Part of a small language model's weights.
Size: 17 layers, MLP 640 squared ReLU, 15.9M parameters.
Architecture: no biases in attention or MLP, normalized queries and keys, capped logits.
Training: a variant of SOAP for these matrices, 531M tokens, 3689 steps.
Each number is 50 + 10 x the weight over its row's rms, rounded and kept within 0 to 99. Layers, rows and columns count from 0. The size before them is the row's rms in percent of the matrix's.

# layer 11 MLP down, 160x640, rms 0.0623, rows 0-54, columns 0-127
098:55 48 40 52 45 56 57 36 25 47 29 52 64 49 53 54 51 42 56 65 69 55 47 39 52 46 53 27 57 38 39 42 36 45 53 54 55 55 26 58 63 52 51 42 49 52 58 55 63 49 61 55 48 26 46 51 46 50 62 50 66 53 73 52 69 40 59 50 47 50 58 60 43 56 40 62 50 40 32 49 39 56 52 46 43 55 46 25 44 57 40 63 38 55 51 43 60 51 34 45 57 53 61 64 48 49 43 48 53 49 62 57 50 48 48 46 57 54 47 56 60 51 46 67 44 66 37 45
117:44 56 34 49 41 54 56 50 46 72 53 55 56 55 48 35 48 57 47 79 59 76 50 56 37 47 57 40 35 62 61 62 46 54 53 42 35 55 30 51 45 66 56 61 47 41 42 58 58 49 61 63 56 38 58 62 42 53 60 47 72 29 64 65 52 54 48 45 42 53 46 51 39 57 74 55 68 44 35 30 53 55 49 54 50 60 47 61 34 41 44 55 61 47 60 50 59 41 53 58 50 30 60 66 48 36 52 43 62 62 61 67 47 37 48 40 46 61 50 42 46 56 26 66 44 30 56 56
099:50 64 69 53 65 42 65 67 55 60 41 62 38 35 60 56 35 48 59 49 60 47 70 49 58 60 60 58 51 45 52 52 42 45 48 53 40 39 63 59 53 47 49 53 57 45 62 66 61 34 35 38 39 63 45 78 41 46 61 52 50 54 41 49 52 53 36 28 63 68 45 43 42 55 50 42 49 38 48 41 60 37 48 42 45 56 42 54 43 49 62 36 47 46 47 52 52 55 49 50 43 55 63 48 63 59 46 51 44 46 51 27 58 37 61 66 55 54 40 42 78 63 42 58 49 44 56 47
105:50 53 65 52 29 33 50 42 59 64 54 50 47 32 45 44 36 68 40 45 43 47 61 48 55 43 51 65 56 45 56 40 29 48 37 50 57 36 53 60 52 44 50 56 36 60 54 48 68 32 50 41 46 45 58 42 39 41 52 64 67 56 25 50 60 50 62 37 74 47 35 48 26 51 46 51 35 44 44 53 40 45 56 32 52 53 39 64 46 61 53 38 57 47 48 44 41 51 54 71 35 47 60 62 37 44 49 40 34 44 38 62 55 58 61 46 78 55 44 40 52 48 36 34 55 56 49 41
101:67 43 47 27 36 54 50 40 65 67 58 47 49 42 49 57 42 62 56 67 46 31 58 41 55 60 46 41 41 50 47 43 59 59 44 52 53 66 58 43 44 45 48 60 53 46 43 50 58 62 38 51 37 59 36 73 48 49 59 53 33 59 57 32 54 39 52 42 48 48 64 54 37 43 58 75 55 51 55 30 52 46 37 45 45 56 54 34 49 39 54 69 52 31 36 52 61 64 43 50 47 58 59 44 35 37 58 28 49 46 45 33 58 54 50 59 40 51 41 54 52 46 66 22 62 56 58 72
102:38 65 50 47 64 61 44 47 43 45 47 39 64 48 50 54 45 54 51 45 58 61 53 62 69 63 66 45 36 44 57 47 49 39 39 47 43 51 61 44 62 45 52 47 53 46 55 58 55 37 63 51 61 54 52 64 64 55 55 64 43 65 53 49 47 40 65 55 52 40 34 51 52 69 55 48 54 55 53 39 44 52 55 56 59 53 64 42 64 68 33 44 40 70 59 44 41 67 55 51 58 65 58 53 49 53 64 53 53 58 54 58 51 60 50 35 56 61 61 57 50 52 58 56 59 49 47 44
104:48 59 49 68 69 38 55 51 60 43 59 61 60 59 59 66 43 44 50 55 52 39 43 54 54 59 53 60 45 54 40 62 70 65 53 39 34 39 46 49 51 63 33 42 49 40 55 43 41 55 65 56 49 50 51 49 59 61 60 66 20 37 44 54 56 57 36 61 49 68 51 55 55 35 62 51 48 59 62 51 33 46 49 38 54 51 67 47 52 51 49 55 62 46 49 59 49 53 49 44 40 58 47 52 45 62 64 50 45 57 52 37 32 57 54 62 62 61 35 57 55 57 37 48 59 52 53 34
099:50 53 58 60 55 37 45 30 44 45 42 58 44 44 57 53 74 53 49 43 33 63 56 41 47 43 58 50 44 54 47 61 42 48 42 37 36 59 49 43 64 41 62 51 51 49 71 65 47 46 58 54 45 57 40 53 40 43 57 50 49 49 54 55 51 40 58 49 74 46 31 60 65 35 35 74 46 55 44 56 33 42 38 44 41 59 37 46 40 60 52 59 47 57 50 36 45 58 53 64 38 58 67 45 43 66 46 51 55 60 58 61 58 59 54 41 74 58 70 65 58 51 34 69 51 48 34 55
102:61 43 28 33 36 63 63 65 34 40 53 59 55 58 42 56 46 56 29 25 28 31 55 46 51 46 35 51 47 26 39 40 70 39 64 44 38 53 52 68 31 59 54 47 52 52 40 36 71 80 47 48 39 51 45 58 53 54 40 43 44 60 37 63 75 53 65 46 64 49 53 50 25 60 59 62 49 44 68 47 52 43 45 56 77 60 53 44 43 55 41 44 50 61 55 45 55 49 40 55 41 55 60 43 59 52 40 46 38 53 36 64 54 46 50 58 45 51 61 54 49 57 62 29 63 53 41 51
104:38 53 40 41 45 31 67 65 72 37 74 21 53 50 54 53 60 61 35 65 34 45 50 53 40 33 32 46 66 63 50 31 47 67 36 55 66 54 52 67 32 31 51 25 50 49 51 48 53 54 51 45 35 59 44 47 58 50 39 55 53 54 46 39 35 57 41 51 48 62 44 62 62 51 31 55 48 49 69 29 42 72 60 44 43 37 66 56 49 53 46 46 20 67 40 55 48 45 57 64 53 42 40 30 39 52 55 48 45 73 35 30 48 46 54 43 40 52 38 62 35 49 52 63 40 42 41 46
093:41 44 57 66 58 34 61 54 63 44 47 36 41 33 39 38 54 50 39 42 47 55 44 51 62 72 52 60 67 62 49 56 74 54 38 34 54 44 60 56 21 39 55 51 72 52 46 55 54 57 43 41 37 60 63 65 51 42 49 49 47 40 42 37 55 55 56 35 52 49 58 45 69 20 42 39 73 45 30 49 64 38 54 63 50 57 55 51 36 43 55 52 53 45 47 34 69 44 73 54 57 42 65 50 50 53 42 46 42 51 41 53 42 50 56 76 57 40 64 45 52 60 54 53 35 52 48 44
102:62 55 41 34 36 56 52 58 43 54 45 62 61 52 59 48 43 48 50 43 41 59 57 55 61 41 54 63 68 50 38 46 50 35 43 52 55 34 56 35 56 65 40 60 40 51 35 39 64 49 53 50 65 54 68 42 50 36 40 50 56 31 73 38 40 48 60 39 78 51 46 30 61 74 53 39 33 43 59 46 47 45 57 42 40 54 48 55 27 47 40 48 61 40 39 34 43 50 41 36 47 59 57 43 62 58 42 48 58 54 51 40 55 66 57 51 49 54 25 47 49 46 54 39 50 45 60 41
107:48 58 65 53 45 52 45 58 43 48 44 43 52 61 51 55 62 43 41 60 43 45 51 75 47 47 49 50 71 59 55 42 48 63 45 54 39 30 52 38 32 63 43 52 64 59 47 56 45 55 58 51 60 55 60 65 56 50 49 40 40 65 40 47 47 46 51 60 52 62 44 55 54 43 57 64 47 63 40 45 43 66 44 63 56 48 53 60 52 67 50 51 54 35 56 65 39 48 57 56 55 55 49 36 48 53 41 45 60 59 54 50 62 45 39 47 45 62 53 65 54 56 50 56 60 44 54 51
099:51 52 55 39 45 51 37 51 68 64 58 30 48 62 78 51 63 38 69 31 60 64 52 37 46 48 50 49 34 63 44 49 53 50 40 55 65 56 76 48 59 42 35 41 54 59 34 42 55 51 54 36 49 49 54 50 51 59 68 44 40 66 44 57 61 44 68 44 49 54 35 39 40 28 37 30 46 48 58 64 39 43 32 45 50 41 55 45 53 54 49 73 42 49 57 49 70 67 40 50 47 42 41 46 47 40 40 51 49 54 75 56 44 40 38 48 61 40 40 50 63 55 50 39 47 40 56 66
097:44 74 52 57 47 56 52 44 53 47 37 65 36 29 46 54 46 55 74 72 29 50 51 57 47 45 50 30 45 50 65 59 41 54 42 56 51 54 56 60 59 53 57 58 42 47 51 40 60 46 46 61 47 62 52 44 69 56 33 52 38 48 62 62 47 51 53 61 63 30 44 64 33 54 46 43 70 53 55 45 39 38 52 38 44 58 44 38 43 59 37 48 60 54 47 50 30 38 58 48 43 41 29 41 38 47 41 58 55 53 44 55 71 54 47 50 46 44 43 27 47 51 56 44 49 40 50 35
099:57 48 52 55 63 53 44 51 58 60 52 52 57 57 50 42 56 49 52 68 44 52 35 51 44 48 60 49 56 41 55 58 65 48 58 34 36 42 29 51 52 44 56 54 41 48 36 69 81 62 62 58 54 43 61 66 50 55 43 47 48 51 34 51 61 50 56 45 46 44 42 63 51 49 55 32 53 62 49 60 53 60 50 37 39 39 65 58 51 67 42 34 40 59 28 46 50 71 44 45 53 45 36 50 69 50 38 42 53 53 42 44 54 63 51 36 52 37 58 41 51 51 64 42 57 46 47 60
101:43 55 69 58 38 56 52 48 63 59 62 49 56 51 45 63 65 64 41 60 49 47 44 52 56 32 49 28 60 51 29 34 35 33 39 36 31 52 48 47 49 64 42 65 54 40 67 34 46 71 64 48 57 26 44 48 49 47 60 53 60 42 45 56 42 69 45 56 54 69 42 52 50 43 59 52 48 56 42 57 44 61 48 49 61 46 63 30 35 61 56 19 42 44 30 35 46 47 45 56 54 47 36 57 46 47 39 23 63 54 54 53 51 41 65 47 45 68 55 50 61 63 43 56 52 51 51 50
096:55 61 47 48 43 50 45 15 54 46 63 48 59 57 45 48 50 62 43 62 61 63 71 45 61 51 48 47 43 58 62 36 59 27 63 38 41 45 33 57 32 52 59 56 42 72 45 59 44 45 59 48 46 53 52 44 28 60 43 48 56 48 57 72 62 36 35 59 64 55 60 55 57 44 46 47 45 51 42 51 29 49 48 54 50 55 52 37 51 63 53 74 55 43 36 49 63 63 64 48 77 62 49 54 40 60 55 42 42 50 50 43 88 63 55 55 57 50 62 41 47 58 48 46 63 30 59 40
095:34 53 64 59 68 42 38 58 64 61 37 42 57 52 66 42 62 39 72 45 35 45 49 42 40 59 38 60 57 50 61 55 36 64 57 58 47 51 55 40 67 42 56 23 38 57 31 51 84 54 63 35 27 40 43 56 48 43 60 52 56 48 57 54 58 59 52 41 68 37 42 54 69 55 48 51 60 46 40 54 65 34 56 33 54 42 39 41 41 51 69 65 46 46 34 65 66 44 59 38 44 30 51 43 58 44 47 68 40 53 56 68 46 32 33 47 59 51 48 40 41 49 79 44 37 60 55 56
102:48 50 49 48 45 54 44 48 44 55 44 56 43 34 52 52 55 56 51 60 29 71 56 55 49 43 49 62 53 43 71 68 52 59 49 55 45 55 61 59 58 47 38 69 52 45 32 41 61 48 54 51 49 62 42 66 51 42 48 56 37 57 42 51 58 39 59 38 47 33 49 50 61 53 48 32 57 55 54 60 44 32 42 47 47 51 54 48 44 59 52 46 57 69 44 65 44 51 57 52 43 56 33 41 50 50 46 48 54 50 67 52 42 56 51 60 31 42 52 51 44 41 56 46 62 51 51 54
103:58 56 68 67 61 31 54 49 59 59 57 66 65 54 48 51 59 53 55 42 41 43 32 51 53 44 36 47 44 45 68 58 49 69 43 65 55 54 59 24 47 55 60 47 72 32 32 63 45 52 58 47 59 48 63 58 61 48 58 55 44 31 58 41 64 43 67 36 39 63 51 42 51 51 48 58 35 43 57 72 44 44 70 49 49 51 43 37 46 44 34 45 39 50 74 53 48 50 61 53 42 17 52 32 57 58 45 65 52 44 50 61 49 54 57 55 50 59 26 57 52 42 47 62 47 40 47 34
102:42 34 53 53 61 52 46 63 70 66 54 42 48 48 38 42 53 54 60 50 65 56 46 40 35 75 60 60 60 59 37 63 56 46 60 46 39 56 55 30 64 39 61 40 47 57 47 49 40 34 35 56 58 62 58 39 50 41 62 63 54 63 39 48 35 48 75 72 64 51 43 65 66 31 44 53 52 39 44 56 54 57 52 61 57 47 58 47 50 51 63 38 63 51 61 60 52 41 58 53 47 45 48 52 38 65 50 50 50 37 60 63 49 59 60 45 64 49 68 49 45 46 46 49 55 48 72 53
098:47 47 37 49 39 50 47 54 49 62 33 51 53 59 65 39 48 46 53 54 52 43 59 38 48 66 46 39 67 29 44 53 64 51 33 50 46 44 64 39 58 44 37 39 53 33 41 40 71 74 40 46 42 56 39 50 64 61 54 51 47 48 76 53 47 61 60 56 53 69 52 52 60 57 64 44 45 54 56 41 56 48 40 34 51 43 58 30 60 60 57 58 42 52 55 60 42 54 43 59 41 46 49 65 51 59 60 64 52 41 37 41 49 62 51 51 55 51 49 54 39 52 62 62 67 50 53 68
116:33 56 32 61 55 51 64 44 42 50 58 44 30 47 50 46 39 43 49 48 59 56 44 61 50 63 57 60 37 45 51 57 68 51 51 60 53 56 41 59 46 50 49 39 39 49 46 37 42 31 39 52 47 36 52 66 55 42 61 45 60 55 45 45 37 44 31 42 55 28 38 60 58 57 35 44 37 28 56 50 79 44 37 49 60 59 38 52 47 59 48 65 53 39 46 47 43 62 55 58 52 40 40 54 50 50 40 65 46 61 47 52 70 65 53 55 47 41 63 63 51 57 60 43 59 38 55 47
103:54 39 43 52 57 45 67 39 37 60 49 33 63 37 26 34 41 50 61 64 33 33 45 44 59 46 58 51 51 49 55 45 54 48 51 59 64 53 55 50 41 39 69 46 38 50 44 45 54 45 54 52 61 48 61 56 54 51 60 58 57 63 52 47 53 55 41 58 47 30 42 55 49 43 53 43 47 48 48 63 50 54 51 58 39 49 50 27 49 47 41 54 51 51 61 50 35 42 55 42 41 24 32 52 47 45 47 72 52 47 23 41 74 50 52 45 56 66 44 58 47 48 69 47 48 54 66 42
101:62 44 68 53 60 46 36 47 49 51 51 41 44 48 41 58 36 41 50 45 49 50 44 49 50 52 57 69 42 50 57 43 43 53 55 34 56 58 48 71 65 62 39 53 49 45 44 64 49 46 34 52 54 69 46 52 43 45 44 35 37 48 34 44 43 44 58 50 53 45 46 42 49 49 42 59 49 52 52 44 58 54 50 44 40 49 65 53 66 49 37 49 36 43 39 63 58 51 51 40 49 40 54 45 28 48 48 34 45 45 54 51 50 36 50 56 65 51 52 53 49 53 53 44 46 56 51 20
100:19 47 48 52 49 44 44 64 60 63 57 53 45 39 55 54 58 54 52 32 64 40 61 50 56 56 47 53 36 64 64 35 48 46 56 54 51 56 75 48 56 36 41 56 59 66 64 51 55 36 54 37 32 38 43 53 64 55 43 47 43 42 60 54 44 41 38 32 27 46 40 44 38 43 35 46 42 47 37 54 63 55 38 57 42 45 31 71 49 39 48 65 54 59 67 52 38 60 53 65 42 42 41 33 46 45 39 45 56 55 45 58 42 48 42 43 38 60 43 43 47 53 39 51 60 59 39 67
100:50 52 27 58 36 38 48 57 40 53 64 61 44 52 54 35 43 66 59 41 30 52 58 60 62 26 47 42 31 48 49 48 61 57 35 47 52 58 43 56 36 41 49 37 39 70 60 50 48 25 52 50 30 55 51 42 51 33 67 49 60 61 31 53 54 42 44 54 57 48 44 44 55 71 51 54 39 48 53 57 46 39 50 61 35 58 45 55 36 58 69 39 45 43 47 51 42 54 42 50 36 55 46 49 59 45 51 35 56 53 52 41 70 41 41 48 65 56 55 67 47 54 15 41 52 41 57 58
096:58 45 50 48 58 46 38 61 42 49 50 56 51 37 43 52 35 49 49 36 40 58 54 24 46 37 48 33 53 44 43 50 48 37 51 38 63 41 40 41 72 40 54 41 53 45 53 55 57 59 40 54 73 48 57 61 40 42 43 32 60 71 39 53 51 55 64 50 37 34 53 51 56 55 48 62 43 57 52 79 44 45 46 43 43 53 47 55 53 66 46 43 59 37 41 37 56 38 27 55 50 46 34 58 43 46 27 46 49 67 51 55 61 52 53 57 49 58 53 46 61 50 56 51 38 52 61 54
103:54 66 66 46 58 53 35 42 49 51 36 53 56 71 49 59 43 57 47 37 36 57 49 57 56 57 48 55 44 66 60 49 39 53 54 59 47 27 41 43 60 48 50 71 62 48 64 36 61 58 57 65 44 40 33 39 65 44 58 55 58 72 36 49 31 53 43 39 50 53 52 50 71 56 60 42 47 50 55 54 43 56 44 57 46 58 45 54 45 50 52 30 35 42 58 42 31 24 43 51 46 45 49 45 41 61 58 57 33 37 51 37 37 66 50 56 46 53 50 56 51 61 46 56 44 44 52 42
097:52 49 52 59 47 55 53 61 53 50 54 53 45 53 60 39 57 38 54 72 44 49 20 49 39 47 52 35 52 50 58 54 47 34 49 34 43 56 47 38 50 41 38 75 39 37 43 43 30 50 60 46 58 50 47 45 58 46 31 47 82 42 52 68 60 39 43 56 62 56 60 45 38 41 43 43 45 34 43 49 59 45 57 40 40 54 39 42 41 57 53 30 63 49 55 36 63 49 67 40 53 58 40 56 58 37 47 51 51 49 42 43 52 55 38 39 70 42 47 65 65 55 35 39 43 56 54 44
101:48 53 60 48 60 55 59 51 41 32 43 55 63 34 32 49 60 52 63 39 37 60 48 55 44 67 44 36 50 38 38 51 40 50 39 54 55 45 55 57 31 56 50 41 57 62 52 33 35 56 43 49 35 64 51 61 42 55 47 49 46 48 53 48 50 45 47 46 44 40 63 56 48 58 53 50 48 72 47 56 49 47 47 61 55 58 55 52 48 37 45 63 51 50 39 52 39 34 34 46 45 52 42 42 39 36 48 50 59 38 41 43 64 49 57 57 36 56 43 51 71 44 53 69 52 30 31 40
102:28 53 44 71 51 57 43 47 52 61 59 41 66 47 55 54 58 52 56 38 65 43 41 60 52 47 67 49 67 64 35 48 49 52 48 67 56 54 36 46 54 47 58 50 30 65 43 37 56 46 38 40 62 29 34 46 48 44 51 66 51 71 31 65 49 34 59 31 58 36 58 47 39 32 51 46 47 48 43 43 57 63 58 40 65 34 32 53 45 53 46 48 43 49 43 27 60 36 54 58 42 47 57 40 66 48 58 40 44 48 56 53 51 53 50 44 74 54 28 50 65 46 49 50 71 56 40 47
099:45 49 49 30 25 57 45 55 72 48 65 43 25 46 55 45 40 48 49 48 54 45 51 39 60 49 48 21 49 46 56 48 41 68 58 46 54 61 51 56 58 43 45 40 41 54 69 52 51 55 29 47 44 57 53 52 55 59 54 48 47 56 24 48 60 73 40 49 43 50 49 40 57 32 53 39 62 36 61 35 35 42 42 52 50 43 60 43 42 47 44 57 50 56 64 52 39 34 52 42 50 47 54 61 53 47 49 60 32 45 54 39 28 59 35 58 43 64 41 43 35 48 42 44 30 56 50 46
098:41 55 56 55 49 67 55 63 71 61 59 52 54 47 55 55 48 49 52 38 60 53 52 62 49 57 42 55 39 55 37 48 49 55 56 52 47 44 60 42 44 70 43 46 59 30 75 40 39 55 61 54 41 64 32 53 42 55 58 42 50 46 56 50 45 47 56 36 57 75 44 53 68 55 57 47 43 61 56 59 61 72 54 50 51 53 65 46 48 58 53 52 64 55 76 66 43 56 36 61 38 46 44 52 54 63 51 45 65 46 56 40 39 57 40 67 48 61 46 60 53 47 70 57 50 40 38 46
101:42 40 54 68 41 53 55 49 50 56 58 38 57 33 59 51 49 46 62 75 64 49 57 54 51 56 58 36 51 33 45 46 56 35 56 49 39 47 55 53 64 37 60 61 58 49 46 49 54 49 65 50 61 60 48 52 50 56 52 39 47 48 32 35 56 46 54 41 62 50 38 61 57 49 39 51 48 45 68 60 47 40 43 39 51 40 54 72 57 50 68 56 52 49 57 55 50 23 46 47 44 43 49 51 40 42 44 51 57 49 61 65 50 54 34 37 47 49 43 63 48 45 56 49 51 48 66 53
100:43 52 40 61 58 38 68 65 59 45 55 40 46 46 58 58 74 55 42 52 60 38 20 54 56 43 58 65 53 41 44 60 46 56 39 66 62 36 61 47 45 43 59 67 40 69 46 64 53 46 61 46 52 47 33 63 54 60 45 41 49 42 54 49 63 38 57 53 58 49 34 51 47 58 45 51 50 60 46 51 43 48 49 55 37 57 59 53 41 51 57 52 47 54 41 53 40 58 57 73 51 49 75 53 39 56 37 53 41 63 42 53 35 57 41 57 46 42 57 57 55 48 60 56 45 47 39 40
101:52 46 49 43 51 49 53 62 49 53 67 49 47 43 65 58 52 47 55 43 50 53 42 56 57 60 46 49 44 48 35 55 38 61 50 57 45 46 34 48 58 69 59 56 41 43 57 30 64 47 47 44 75 48 51 38 70 53 44 53 41 47 52 46 40 65 49 43 36 37 71 52 45 30 73 61 41 43 46 66 45 50 56 58 49 50 67 72 60 59 50 51 53 61 48 53 46 42 55 56 66 67 59 51 69 56 62 55 53 42 29 44 51 42 71 41 59 65 46 53 59 47 71 48 47 65 47 72
093:32 55 50 49 43 44 47 44 46 35 53 46 39 64 57 45 53 48 46 69 46 52 48 50 57 46 51 41 54 63 60 50 44 63 41 41 48 63 60 44 48 50 56 40 51 34 49 38 39 35 52 48 52 39 59 44 41 48 39 75 44 42 41 36 48 50 55 54 54 53 32 50 54 68 50 52 46 64 62 54 44 52 50 52 39 31 47 40 46 62 49 49 38 36 43 48 36 51 49 57 40 52 58 46 40 69 50 55 43 64 45 44 46 61 57 16 67 48 64 55 56 49 45 57 52 50 47 53
100:45 53 47 60 63 32 42 57 41 54 55 37 51 44 34 51 49 48 63 58 52 48 56 53 47 53 40 48 67 33 50 47 69 59 44 44 67 57 65 43 69 45 61 36 60 66 34 44 58 33 32 61 40 54 33 52 54 60 51 51 66 49 59 52 32 42 58 53 59 33 44 40 36 35 42 31 52 67 55 50 41 62 44 45 37 61 49 59 43 40 51 40 50 73 56 33 66 35 56 57 32 46 44 50 67 47 49 40 48 52 50 67 53 54 53 63 54 40 52 36 45 54 47 46 50 67 53 48
094:52 46 56 49 55 43 43 32 47 45 49 58 39 33 39 48 69 40 33 55 63 60 53 50 53 55 58 44 52 57 32 58 59 47 65 53 56 46 61 54 60 53 31 55 46 39 26 56 43 55 41 53 71 40 54 47 55 46 36 48 51 52 56 60 28 58 51 67 53 50 55 58 55 52 54 45 40 53 55 53 30 51 40 58 29 55 59 44 43 63 53 46 46 50 60 59 39 51 47 51 53 66 53 41 39 42 54 47 40 40 62 43 50 31 62 30 59 53 39 41 50 55 58 61 56 53 65 42
096:50 50 52 61 55 48 41 32 31 43 45 40 54 33 49 58 58 44 58 47 36 49 31 60 57 48 46 47 41 40 52 54 51 63 44 62 46 56 57 36 44 41 39 66 55 65 41 44 39 53 47 46 60 56 48 42 47 64 52 50 51 55 58 55 45 46 56 36 43 55 48 58 41 59 38 37 44 49 38 64 38 43 39 39 54 56 46 50 43 50 18 80 54 85 49 35 43 49 50 57 21 43 28 34 37 57 53 51 48 33 59 44 46 73 52 44 39 55 65 46 54 63 51 62 40 56 37 63
096:53 47 41 46 54 41 41 57 45 58 42 42 47 57 48 29 71 43 50 52 33 68 45 47 70 38 51 24 60 51 63 52 60 45 65 55 51 40 40 57 51 39 63 44 67 36 42 48 51 50 54 45 66 43 46 45 49 54 51 40 55 43 59 57 77 45 48 31 51 55 47 58 47 58 55 55 41 32 59 55 52 27 54 53 51 45 63 56 50 55 51 59 60 46 54 71 50 48 49 49 40 37 49 61 40 45 31 42 49 38 54 52 62 56 42 53 36 60 51 50 37 36 40 57 41 48 53 38
100:52 40 48 42 77 49 53 53 43 52 53 50 33 47 32 40 51 72 41 54 39 62 72 56 42 48 57 30 58 41 49 46 47 61 50 67 50 64 43 40 52 50 53 61 41 48 41 56 36 49 48 33 49 45 48 42 47 41 42 24 58 59 46 50 45 40 43 48 68 43 52 47 57 55 58 45 44 46 15 51 42 44 38 69 45 49 49 64 44 51 36 53 45 50 54 46 37 24 23 58 48 63 56 45 58 43 46 37 54 39 57 54 50 40 42 62 61 53 50 55 45 59 66 57 52 54 38 45
091:50 24 44 63 61 43 58 24 52 50 68 35 54 39 68 50 41 53 52 34 52 51 32 73 46 51 49 52 34 51 41 52 58 68 59 44 43 50 55 48 41 50 68 69 54 61 37 31 45 40 41 57 59 39 59 55 62 57 41 49 68 43 47 59 46 66 60 45 56 59 47 61 41 60 50 56 59 40 51 51 55 41 49 62 47 27 37 50 60 54 35 33 60 45 40 53 51 60 41 54 46 57 61 51 41 73 44 51 62 52 60 48 35 58 51 70 55 47 36 45 48 54 50 55 62 50 54 53
105:35 54 43 46 54 47 44 54 37 55 44 63 60 58 49 68 38 51 63 40 44 50 59 59 45 34 67 48 43 51 56 51 58 39 33 55 62 42 42 39 52 53 45 57 59 56 52 75 63 48 43 47 47 62 69 44 49 73 56 41 49 58 69 41 63 58 51 35 41 43 64 36 48 62 43 48 50 73 54 31 52 57 57 40 52 61 64 53 43 40 45 45 58 56 54 48 64 34 52 54 48 38 54 51 43 56 55 54 39 39 51 37 48 41 43 46 49 50 35 40 40 71 64 61 51 48 51 33
098:51 47 56 61 73 60 59 76 51 41 50 48 53 52 32 52 44 61 67 50 71 58 22 50 59 53 53 51 71 63 65 59 42 61 37 53 61 58 37 56 61 35 44 45 39 38 71 60 54 35 52 42 37 53 54 40 59 45 64 43 53 54 64 41 50 57 46 58 42 58 70 51 43 44 47 55 47 56 38 35 53 50 40 70 52 57 33 53 47 34 76 54 51 47 51 40 58 52 56 36 52 38 42 57 51 39 40 43 51 58 33 63 38 29 48 52 57 53 47 59 44 37 53 45 39 47 39 41
104:51 55 49 43 36 47 49 73 52 46 53 55 36 48 55 54 58 51 53 26 43 47 61 35 45 40 43 60 36 71 39 47 55 41 38 65 51 33 53 59 48 42 56 48 58 61 47 37 50 53 56 61 62 51 51 45 35 69 52 52 56 47 49 54 64 58 46 23 46 43 52 51 42 51 36 66 45 55 56 46 34 60 49 43 48 44 58 41 48 61 63 76 38 60 41 63 30 41 51 54 43 47 61 39 60 57 62 56 47 48 46 46 59 50 44 67 49 44 63 53 54 58 43 40 40 46 43 53
103:65 52 47 59 42 57 51 53 45 46 62 51 45 55 45 54 51 63 51 54 61 68 55 42 50 51 44 37 46 38 47 43 53 47 70 52 47 53 63 68 43 53 31 21 47 57 41 56 41 68 47 54 48 51 60 44 41 39 48 53 57 42 54 21 36 61 52 62 66 23 52 65 41 49 56 69 45 49 50 30 45 57 62 36 43 39 59 46 48 62 53 55 57 34 48 56 46 65 55 45 47 68 60 52 42 29 46 53 48 46 60 69 60 59 60 70 58 55 60 50 50 44 61 48 74 61 39 63
100:54 46 21 49 50 52 54 58 29 45 53 50 61 37 58 40 45 41 42 54 54 38 50 44 52 39 69 50 38 38 54 49 46 47 58 46 51 43 41 49 40 62 44 52 41 49 48 23 52 48 58 51 55 43 52 54 53 47 47 56 31 58 25 48 43 48 53 48 61 22 38 31 31 37 48 47 50 58 31 37 66 40 57 41 49 42 47 33 52 59 49 59 52 54 40 57 57 50 53 60 36 40 51 39 59 40 50 48 59 53 53 48 57 50 48 43 43 58 58 56 48 52 43 49 64 40 45 60
097:57 50 58 40 54 40 46 51 49 55 57 48 60 66 50 47 41 48 51 55 70 42 62 44 42 55 68 45 44 50 34 73 47 56 67 50 58 46 75 41 61 46 41 53 46 40 49 58 41 55 56 71 53 43 65 64 46 52 57 56 42 61 58 66 38 43 56 49 59 37 63 60 35 47 48 66 46 41 42 60 48 48 50 51 45 50 38 51 68 53 52 36 60 46 48 61 50 58 48 38 37 61 47 45 54 53 59 50 59 38 50 55 48 44 65 58 49 45 82 50 54 48 68 54 48 43 57 41
102:71 63 44 52 42 51 60 53 42 38 43 36 57 53 42 58 49 68 58 44 60 51 62 40 48 57 52 66 51 50 60 60 69 57 55 72 34 59 42 66 38 54 69 41 48 61 40 35 44 53 71 43 38 47 51 43 40 46 49 59 48 66 62 52 55 45 60 75 41 39 42 64 55 46 66 39 61 54 52 57 61 41 58 27 69 57 53 44 46 54 56 51 53 35 67 79 68 42 57 65 37 47 65 47 54 57 49 55 54 40 52 52 66 62 47 53 34 51 42 61 56 42 52 38 75 66 37 65
095:48 41 53 50 56 56 29 77 59 43 53 64 53 64 30 53 56 56 58 50 58 35 45 54 46 56 46 71 56 46 58 59 55 32 45 46 62 52 63 66 59 43 52 64 52 55 45 60 55 52 66 57 44 33 49 67 71 47 57 46 50 45 66 53 48 46 53 30 64 65 52 65 54 61 58 47 54 42 40 28 55 47 42 61 55 49 55 37 48 54 53 46 45 56 55 44 32 68 48 46 64 49 25 37 40 63 45 53 57 51 57 33 49 52 56 39 69 62 56 32 66 65 34 64 57 24 45 52
100:41 46 50 57 59 42 43 55 61 29 48 50 41 39 63 67 50 59 54 31 56 46 41 53 44 51 53 60 64 49 39 51 46 57 57 60 62 35 61 52 64 45 36 72 42 39 62 72 59 38 55 53 47 65 76 44 43 51 54 70 35 43 30 55 36 56 52 61 54 31 57 43 58 40 45 46 52 52 41 54 40 44 68 40 55 63 36 40 44 37 56 42 55 59 56 64 34 48 60 46 62 46 41 36 56 31 44 70 46 55 51 54 53 40 45 68 66 60 56 46 55 56 45 70 45 73 33 47
103:59 57 54 44 64 47 47 81 50 55 41 30 44 64 53 40 61 49 46 36 48 49 42 57 38 52 45 32 63 28 57 48 43 49 50 37 37 58 56 39 51 48 54 58 40 62 46 60 54 46 38 48 35 43 46 47 44 49 53 62 62 57 46 42 56 50 54 40 61 76 39 45 68 39 41 55 54 56 53 45 67 40 55 60 66 40 44 52 53 52 43 58 43 52 62 32 53 46 57 42 70 56 40 35 63 61 51 73 52 53 32 65 49 20 44 58 37 56 56 47 64 50 55 64 40 52 52 47